Part of a small language model's weights.
Architecture: LayerNorm before each block, learned positions, biases, tied embeddings.
Each number is 128 + 24 x the weight over its row's rms, rounded and kept within 0 to 255. Layers, rows and columns count from 0. Numbers have three digits each. The size before them is the row's rms in percent of the matrix's.

# layer 4 MLP down (transposed), 1280x256, rms 0.0515, rows 338-363, columns 0-127
103:158153182139118112090139104152130098099136086111141136140136149161108152127150146156120076125164142127118115139121121157167147124121133145109111114103140091133139153152170126111183147120129127175123128145089136131135098108130177120158157139156142151158138123109162117118100121142158105124129168091123126106126112128122128101119109134205097125100141119080097148112125150094124118120117
098:101114152128127107132159117125111145094120132127150120130138089112122142136132120107076100063099129145135136131138147088123119150108143137138194137112144153105116118146146158131090125141136126151118083126101092125107143129124117116153094113091153121173134116080121090148065111112095170108104118137117142134124143139108091151131158129104181137121132098118163128123149121082135096159081
102:134101171127117099161142099139153139087137109125122117111130095119109127093132112124079120129117111149116112119124119130075103137109145124115136169173162142097145142089123161086118152148134098147126174094130124145141107109182095142109158099147149120124132100163159139114136129142130160086133096154111087121141094106121108184173115170113142118102136134123111147103115160117154142172164
103:103093113128136145094158141080127139128106105129129094139184118148154140115158130132118126158086108124070128141167152122107116147151184138159155137107144155154107164123103150119141108143111120125116088159115111120076146139135125105136117102136153109082110177131105131126148119104150155125132116132122106124151075134140138103113139175102136151186115152121100135099114120109129142082139
100:133143102127159135151149138139126103149146150151140081131135142140120126135156125118105126125137151119101108112138092126189113089168115136109172175108109082141092179129091122152129116143164103116129086157118173181150088112128162137116133103123135118136113147118121165123102088152152127164122164169092147123111132144144125100110121121155128196142126180172160118146124124105117138093115
108:157124134145132153126169150110171175136144159106133121125131110093155113128123150128137114094105138135102153086128168093125144184112174159109179140147077156103133128132145093112111121143141113143149143147125132115127121184103127135143150108114136120154088146152150156134122122137156114159150120150131156131121149106103183144133155153102184169103116118181171106125120140117108093129113
094:113153108165156122093173148148141129099107130104154138104151150085134101136121176129126156098131114110109111120167108143131129088141133104098133144141126122099140102051109115097193155126136087141092130119140089154129076135118128115162117130118128160098176166111170072119157143126129099155164103107141116141142138109140141141145128132140094132109100152122136089145121116133099187179100
106:142145133080119091097141185103099132156161123155099167112114142113165131134132149117126131109132139164092153156098104138153144103149132114209127140104163087146141103128177139084103117136121153152105160110134130119125161127156142113088083107090175144090142069125113121071130093157152159175123179114134150113132151138120105120160143172153133132124111111097151158100127125144153158133174
084:130104169134118160150114121136130086136170136122148095112100100098115122107152089105106127132111189125101097095112111096093075099105115092120123175140147138140142116113112164188084132086090135129103116148173125165127106173131136122117134117135095135132085118108109134068098115127115149107096135136140152195100109140118159113081118121141103119114126122100159138142155180118117107184149
090:099124150089100133187111165143128121117150136144127097143123175100127124141099123113080132122087178088098119133158099167111103149084134125134122117131148144057166110107074104127113122146148133197099132113102112128185162141110167100137108114119133143148164121146153186117129121147145153140117145124130109119124120137133154155106117124145106131143108159138105137159126125108146095108118
112:106110094125144162137138113130136156168118140140084093161124128142105115122141142106178124127128103114102090146113083123090136148113089118122140103118120136105090140081123115160120110152120126161121151114112154177114123139147105149139141171101171149098134113122108131135115121153082129105183179135137102164130141142075145097104123101175113136106134133131159099138136112142106153120129
097:135112097150111147158136119150135107153102145151158176128150113072146106116099111083099107173095126149140133134133146105106130149107115115146106113177125128141159128072112148157132152148144129148153099164068140158098088101173135106162113124128140118181143141118132146126133144103129122161128133113136132137157118154141085163124134102117119166128139128137134087142095134167118142181140
102:110143115178153088090137130164133117066152129161092173144129118141140120128107134142093115139106138151079129121089160112155165145128150173158122109133151130139093101158105152102159116136146156155115126125128137131118105108151127151134143089173135108110132179116132156181121097094140117158160151104145158125124195190156158112107127134166129118117098155141100141105129124116126087093090
105:135129172144114127092170130132111103136138151111116098087125145082125118162092121081162134148128139153147156155119117129153136192107144093101155139145128104148110144127093120091148107135108070117127105128154145123127178154088104108109142166130135139152129119139106178104124117089115159123163096117085085161111114102139129104102115115140132130134107161140116129098086110105132124086147
102:139149110096099104172169141181127092119181102131079136151084145121120091119133102123139108120181140118108133129098099121132121083167061111098113113100131126147151107138125138170112161146096142137137156147085142168160126154130126127126147111152145113115076161160100146156100157137130109142090140105123109124149130110136113091095117121164111124175087094139111125118129140107106127127124
104:141122141133080103140110117129125132137109119088138135120089103131128099145155102147157163157120142130166112150143132129147098179140108102133166093126111109116141135128129087104136126101119149124132112117128159102108123155128145170096100113114163096090126166103127163182105183163199125108124161150165129101124140061126111111141126089112154119138110165182109125153140103144118124160112
103:145129102152145118134132148082134140132139112110103131121103089125140089134147122151120107084182128097098160128166145127129149061151132149113115129143108071140136107129094123157148133132121107108126135162096123123165116150118184094152132105166066110103100126131116144155076106118154121131098130094141094107106139124133144109143140112086101113162155133149152106152096151144142108112163
101:127121120109134157130118119095170147115117126166084127113145132127087164124101129161129114075115140124131116129130122147154143149151164109129121092127130178165134118139126168119121158157138117134148092126149175116137146111090120170116132100092075182124113150142129129123137128123107105084102130151130126162145130128178088122130123137132166081139123158102087117137107129146158121085139
104:114143125111103150153127123122126167168093167174121098147131110126160100129117156114125127153091086143123100118135140123122112109125137082151159119100126183153137140092108141121150134140131145173106125155174156104114103140169098098129126166128132166112137137178144131136185120112090100092165153088109138126138128136138144124140107148087142150122139156083126095164127161069138139136089
101:136132153123143134154158109117127140130144122135115139115115104156110143152154152133140174193098144108091097126149139192130084179162118156120131179174112132116113183142152090086123118125115097113169129117105156134145116109105148109162121102141131081138129135135166158103082087143092167104155098155106138153140104152144185159133158119151145125102145107112124170132111110162133125162159
106:164144102118095144161089152127106131149150143098130119137125112138125080157114116141142141159149109121141123124155132086132148120139128209121188151141168152157108122125106104132118130155131142152109104106144145130127201114108149151138132133115151153130108164087111185164109111143141121129120118122133111186136128134159155145109126120129118127112113144163114118156149129126141119073107
102:128120157145142107108163141131139126138124147127116109120159127103138149139127121134145087158153125173135178143124149115146151108106129126096165150132147155145114127101102119105129102132140114174137092124124128094095111147130183134105210147117142155133154137146138181099134107150152098116122115162137088089155123158112101135139114134119135180116131100161104128136155112085094109134102
099:168190105130128126144107127125099129132154079108129136113128145094089120128137078148144178151140139157149092107091113120138140151142167159162146127150162097129112139158116137119126149152122117153109152130126100115098121155139135133132124161117146173108157136160129081074137115141096177136121162070132127113138142097132124111113118121114087159085090167143127127080081142091084090167106
099:141091124133147091117144125050125119151140105169098135127097135130147120128109123167095148123131148099165168141145104111118127133134164102127096110114119123140140071150092118115104136146108119103067143102133130143117111132142103163142097119134131121129137153101104142102067050153147132167121083137172123129126130117132126110132112148105136176133135174190161113184124116084114144088142
099:115097158190151099087128140101117131095158086116112114102122092137099103136086154114100096148110077138125136155134127136113140133083088131140126106112186115111158182110082102147155156119116113119106142172110099102103107127081144105127111144154117168096102158142155141144170119114166138135130103101154131137109138154113179092123131088128138118084130147092104119127136182128116103101128
085:110132146148117150135156139108133150103143120119148187130108141135121158121122122156155157150104166111097136121128128134148206115139120107089103098151121104129162133102162122172104156180130121100114123128143163123140106146097126160148117153166084135162161122111091123176167095090081082108147116107154134095125176138140118122111143109097113154101163133097128161112111086147093112129109
# layer 4 MLP up, 1280x256, rms 0.0515, rows 339-363, columns 0-127
101:132112125113142131147143120157112144158100117174101133133156126160175121118074174147169177175178144105145108147107141130109124124092120123107064107147087118126127148141111118124159182087112132107147156091102136143125108106155119133102186111098126159133185142127131130109154125128135114182117099129134054125174109111155137118139109144182129115140106115135135148097148095103145117141163
096:138132144084138081168137174113123127073151143142083129114089137105143130162168118135118143125114115124149144121138145106106146128172158129126115109154089144130126129124122114159160100149158169093119118148125141141136142194148156164151106153095118128104125145119132143125115128108129120154138093148156144132136151125125141137118104110161154162087153153145137127140107147186121098112109
102:135130162146141123128097138098148139152146112101131135170149151137101138129099047141125121122135101160125162175160133181098178145102146141115116107158138145133123148128117167142086120126085107154128179103153093159089166160121162125138142114105138132124133128156160133114126161116122122117133134097144143138104092099120127117065126120129136118113084141141096125064085140119117138083121
103:159119161141133177138155117104165092078120094111132126145171084103117147110110125123159094095103117140120116138136096125108115133164124107105114151102147120123098107166142099120122151147106148107140135138134155133100129162157152139099124128130086115158175088106133181118156119168104140156125095116127152118117146142148095148122113140095138163101154164120124151102158101154141074160139
098:109175097122161120139113128116119101086130121151148126123091154155092136145105063089158127155131123110132151155158147105146117137156188108122122162119151131141143127088110135122117149124105110117100148107193198170151110136106194114104167108120126177111110165130130113148147076149150120104116118149119115166079151136159081145092147124138105110140111147146128160164153133133134127125121
099:126159155135153169124093125130120140173132145082136122142143135132172126156119144128097096109155099097123093141110142095098065159091101137147091110114159124107127135173165136094127144083157163112163117156106116144107191123153137109148166153157126119101097147109122130138083108146155111133111116101143184154160117109155142131170159138123139134152147140124153114114095085095099117135140
100:161124105141173087134143140143134136136121135101160109107107143142150167092109154121122126113102101114143109129093124143109126104140135179109077083092108149164159101089140142163126103097064162116125124171119153111094151099103078148119125108143096138154089114151125157087156158080082093141122139132095176107121125091142126114155141115162129205145154139095112153125148119149115099180152
087:171136079149170145158108154149175135079135129087140133132089145150132175110137106143105102133101105170104148130134140138123175134129129117107144103118102101124157147099152134144134082157117150149130152134163142125089123145145186091133124090105131098086114097114094132143108139121133125189103117128129141116101151109093164118114121145098119170158156103106096200130086116097113131136141
088:126140108167071135117109105141181145171099127125146158122116097133122154150134120122124146094145103182134140145085151122096123125176112132115159137119133139168065109158124111127068095125155133097106140140129097119086138130165099132084155130144096123135099175145099119127116102129112072112176098117148109116142142113134132134169121130102097101112115110115143136089147133109124102137133
107:116095163118124151120130137108147110146116086142153116115160108119134172135108122083143108154103096144131090147124126113103145172090088157101133110146127142176102122133122105134097118138059130120124147081158129161124183145130129155150114166134163119176147126101108161114152162101118127123142153155171103149200171087148100065082095141149153128083166114159110123177144099115152166111119
096:128132179096140116086153150122124160127103113131115135158138125149100153147131102116132080134160126117144114136111117139133141120122133133116164103148125118134097162113141148129123157092138108121135142146102133136139140089166095159135121102121113154137071163117141137128126149110131175160116140166152122131123130124058174133130088128153162128149152103149151132115113164190169052097196
104:106084119091140140112144139129125130189157118159075186129166152172100141118142148142112179135155119167125119143098116152166126164116100125135185136133115105105090132119145129127137146130128129141136110128135131128165159164155127086108126146070096097113126101132137115154137126149129164099083135147137114093160144119088129132106174159162124156145119131128127173153172101147143147085123
099:095104115075104133138108139110161111124067112106124150105162125118127138067155084129123129138131130121105129137101159122134111071137159143112131170153098118161148145160129122153158131097103147143147089124064143127102124148228167098124100134163117121122132141105138131131140123139137127100154134118119106125110133138120118137149120126105138159117145161140110136098151153115118114130137
105:106144137149168125104099123138154083158098136129097121115124174120138128123182147100142143148132103150146088141099138165136158143115147140091116071117101118157104148123108140084118099131109080124179090123149096131114119128116150124162109138137128146142136099159141137114118124114125123148114131123126125110134095151132123126158101133111141133140126126149149106150124138089131086153156
100:167125151097152147145141143136059078096114123112144119162103111138129139105089097120120147096143102061153134131083119113108103141124112128113178161147142116171141081111119159147118138076116117112152144141118158144108151135117120146109122094165133127101129141110110112108132119135153136113159113173112111154126137085124123138155132123158117095124102120121148157098139119112139072117169
101:164102125111128135113182142098181089097125154143147164142160134115135155087103116154147116128117101154121170095136116122118158110106175132126138119124123090119119133134120133109129121103132178135084134139149145181088086153129128127137137166113172142087169162142110119120159102150130116129107126144104141112190125107091109120086092115109144125134131127153140088114150126168141140136111
100:097114099092089132117122152130139163152119071099145124119131163139145085154134095099169152130103169089091114151103113144122152136116105138112097147140118120136135162111109124120098093118164151146132138127111132132148178141144163101157138098134143080074110180156100106138145142115109118145125076141118098141134122126104149130096117148145099146112153132155145157119085171134093097114128
096:113128156133190137122119123098114140145146140085141090108142147067108141129130123115158135128122135144134154104122163104116131122130156137155131110069118122163142151154134112126092080140092098106144127150149144139172103168135122123164124078160076119144085126162126153091153127090121137128152130111135129111125130131125138138132110130110145105108139171131084136088119129136105146100116
096:153144111118118141137137138131116141135123146095112130107105149063115114119118109112174148126149128153119153163130108125130134131096177141111150099141159146137120167191133125114099148127093138166149119169100099114156136145147124059190092177091114142099119114111101135125129137134149104158133120146117156107127134097153107106137131168139124112102153161136117091163114164118141152087146
101:132122127104149143084093089111156115101108104171126075136150189111160123131163133172158071091145113105074142094091156128107161114090122090147110116165117081133137158132113143143088091097122135115127144121124102143150123159132139109136155128145104108121120101103115091103158153158115160102163159109131142080155121128082121148136138154130147110121126143083103145109165122113115095154102
099:104090158137099113144133143129146184143146098146125130174183127179124144113070080100103132123147153138110106122132163145121167127140121121125096144123106140131165115122091106119172144158129089107108160143165115123149134112114126112141107139101137110136134125120173116146125176125115126150094157084132163131113142132134066114089076102110135118134099101091146113175125114160131123153139
104:093132168124096151112147122156079140098099161141094115097139092122093125137148098111141171122129124143107143155129138121088121174136143114135127168166147121166107110086155112174163100142115115124138160129143155094116101178129134137113098141105127122115142160093127096120144165097109122133111153131118146168097162108127079111162145112132152149092108133122109148125127142137137078120107
100:161143112119083126180117169138082098140160169128114131131151115129119129097137125097177117111129134128119105113123149143146150158118119129156108147154124115091126118100089123117146110096137111138140092139134129108080110138121116066114171138175119124120133131116139108126127152132107111122130094116139140097113096137117109095134087138165145141134104063112107134125092120183189152128103
102:108094118108132112104096131154145124111119143095135142172118141127168119185156127156125206126103148114169105135152123109116150119160130104105119118110098132155116131141191159161131149106128139174096104101157186134092157140148122102141130103110099111151115145149154169097136097145116147140110176117147086101124109098147121100136097093156121113141161104124157131102137093136144123135136
090:140114140140105153083117132088144098147096138117101099171107126066139089161125144170123155155128096074111137167081137116133124136129138137135123108106138109122108160126152137111130155136139093111144082125129103091129160104134100165084124100115127159086142117132144112074131142124077132117094113128113106143120143116139145099163153163110111129116138119169123147124146113139121133141138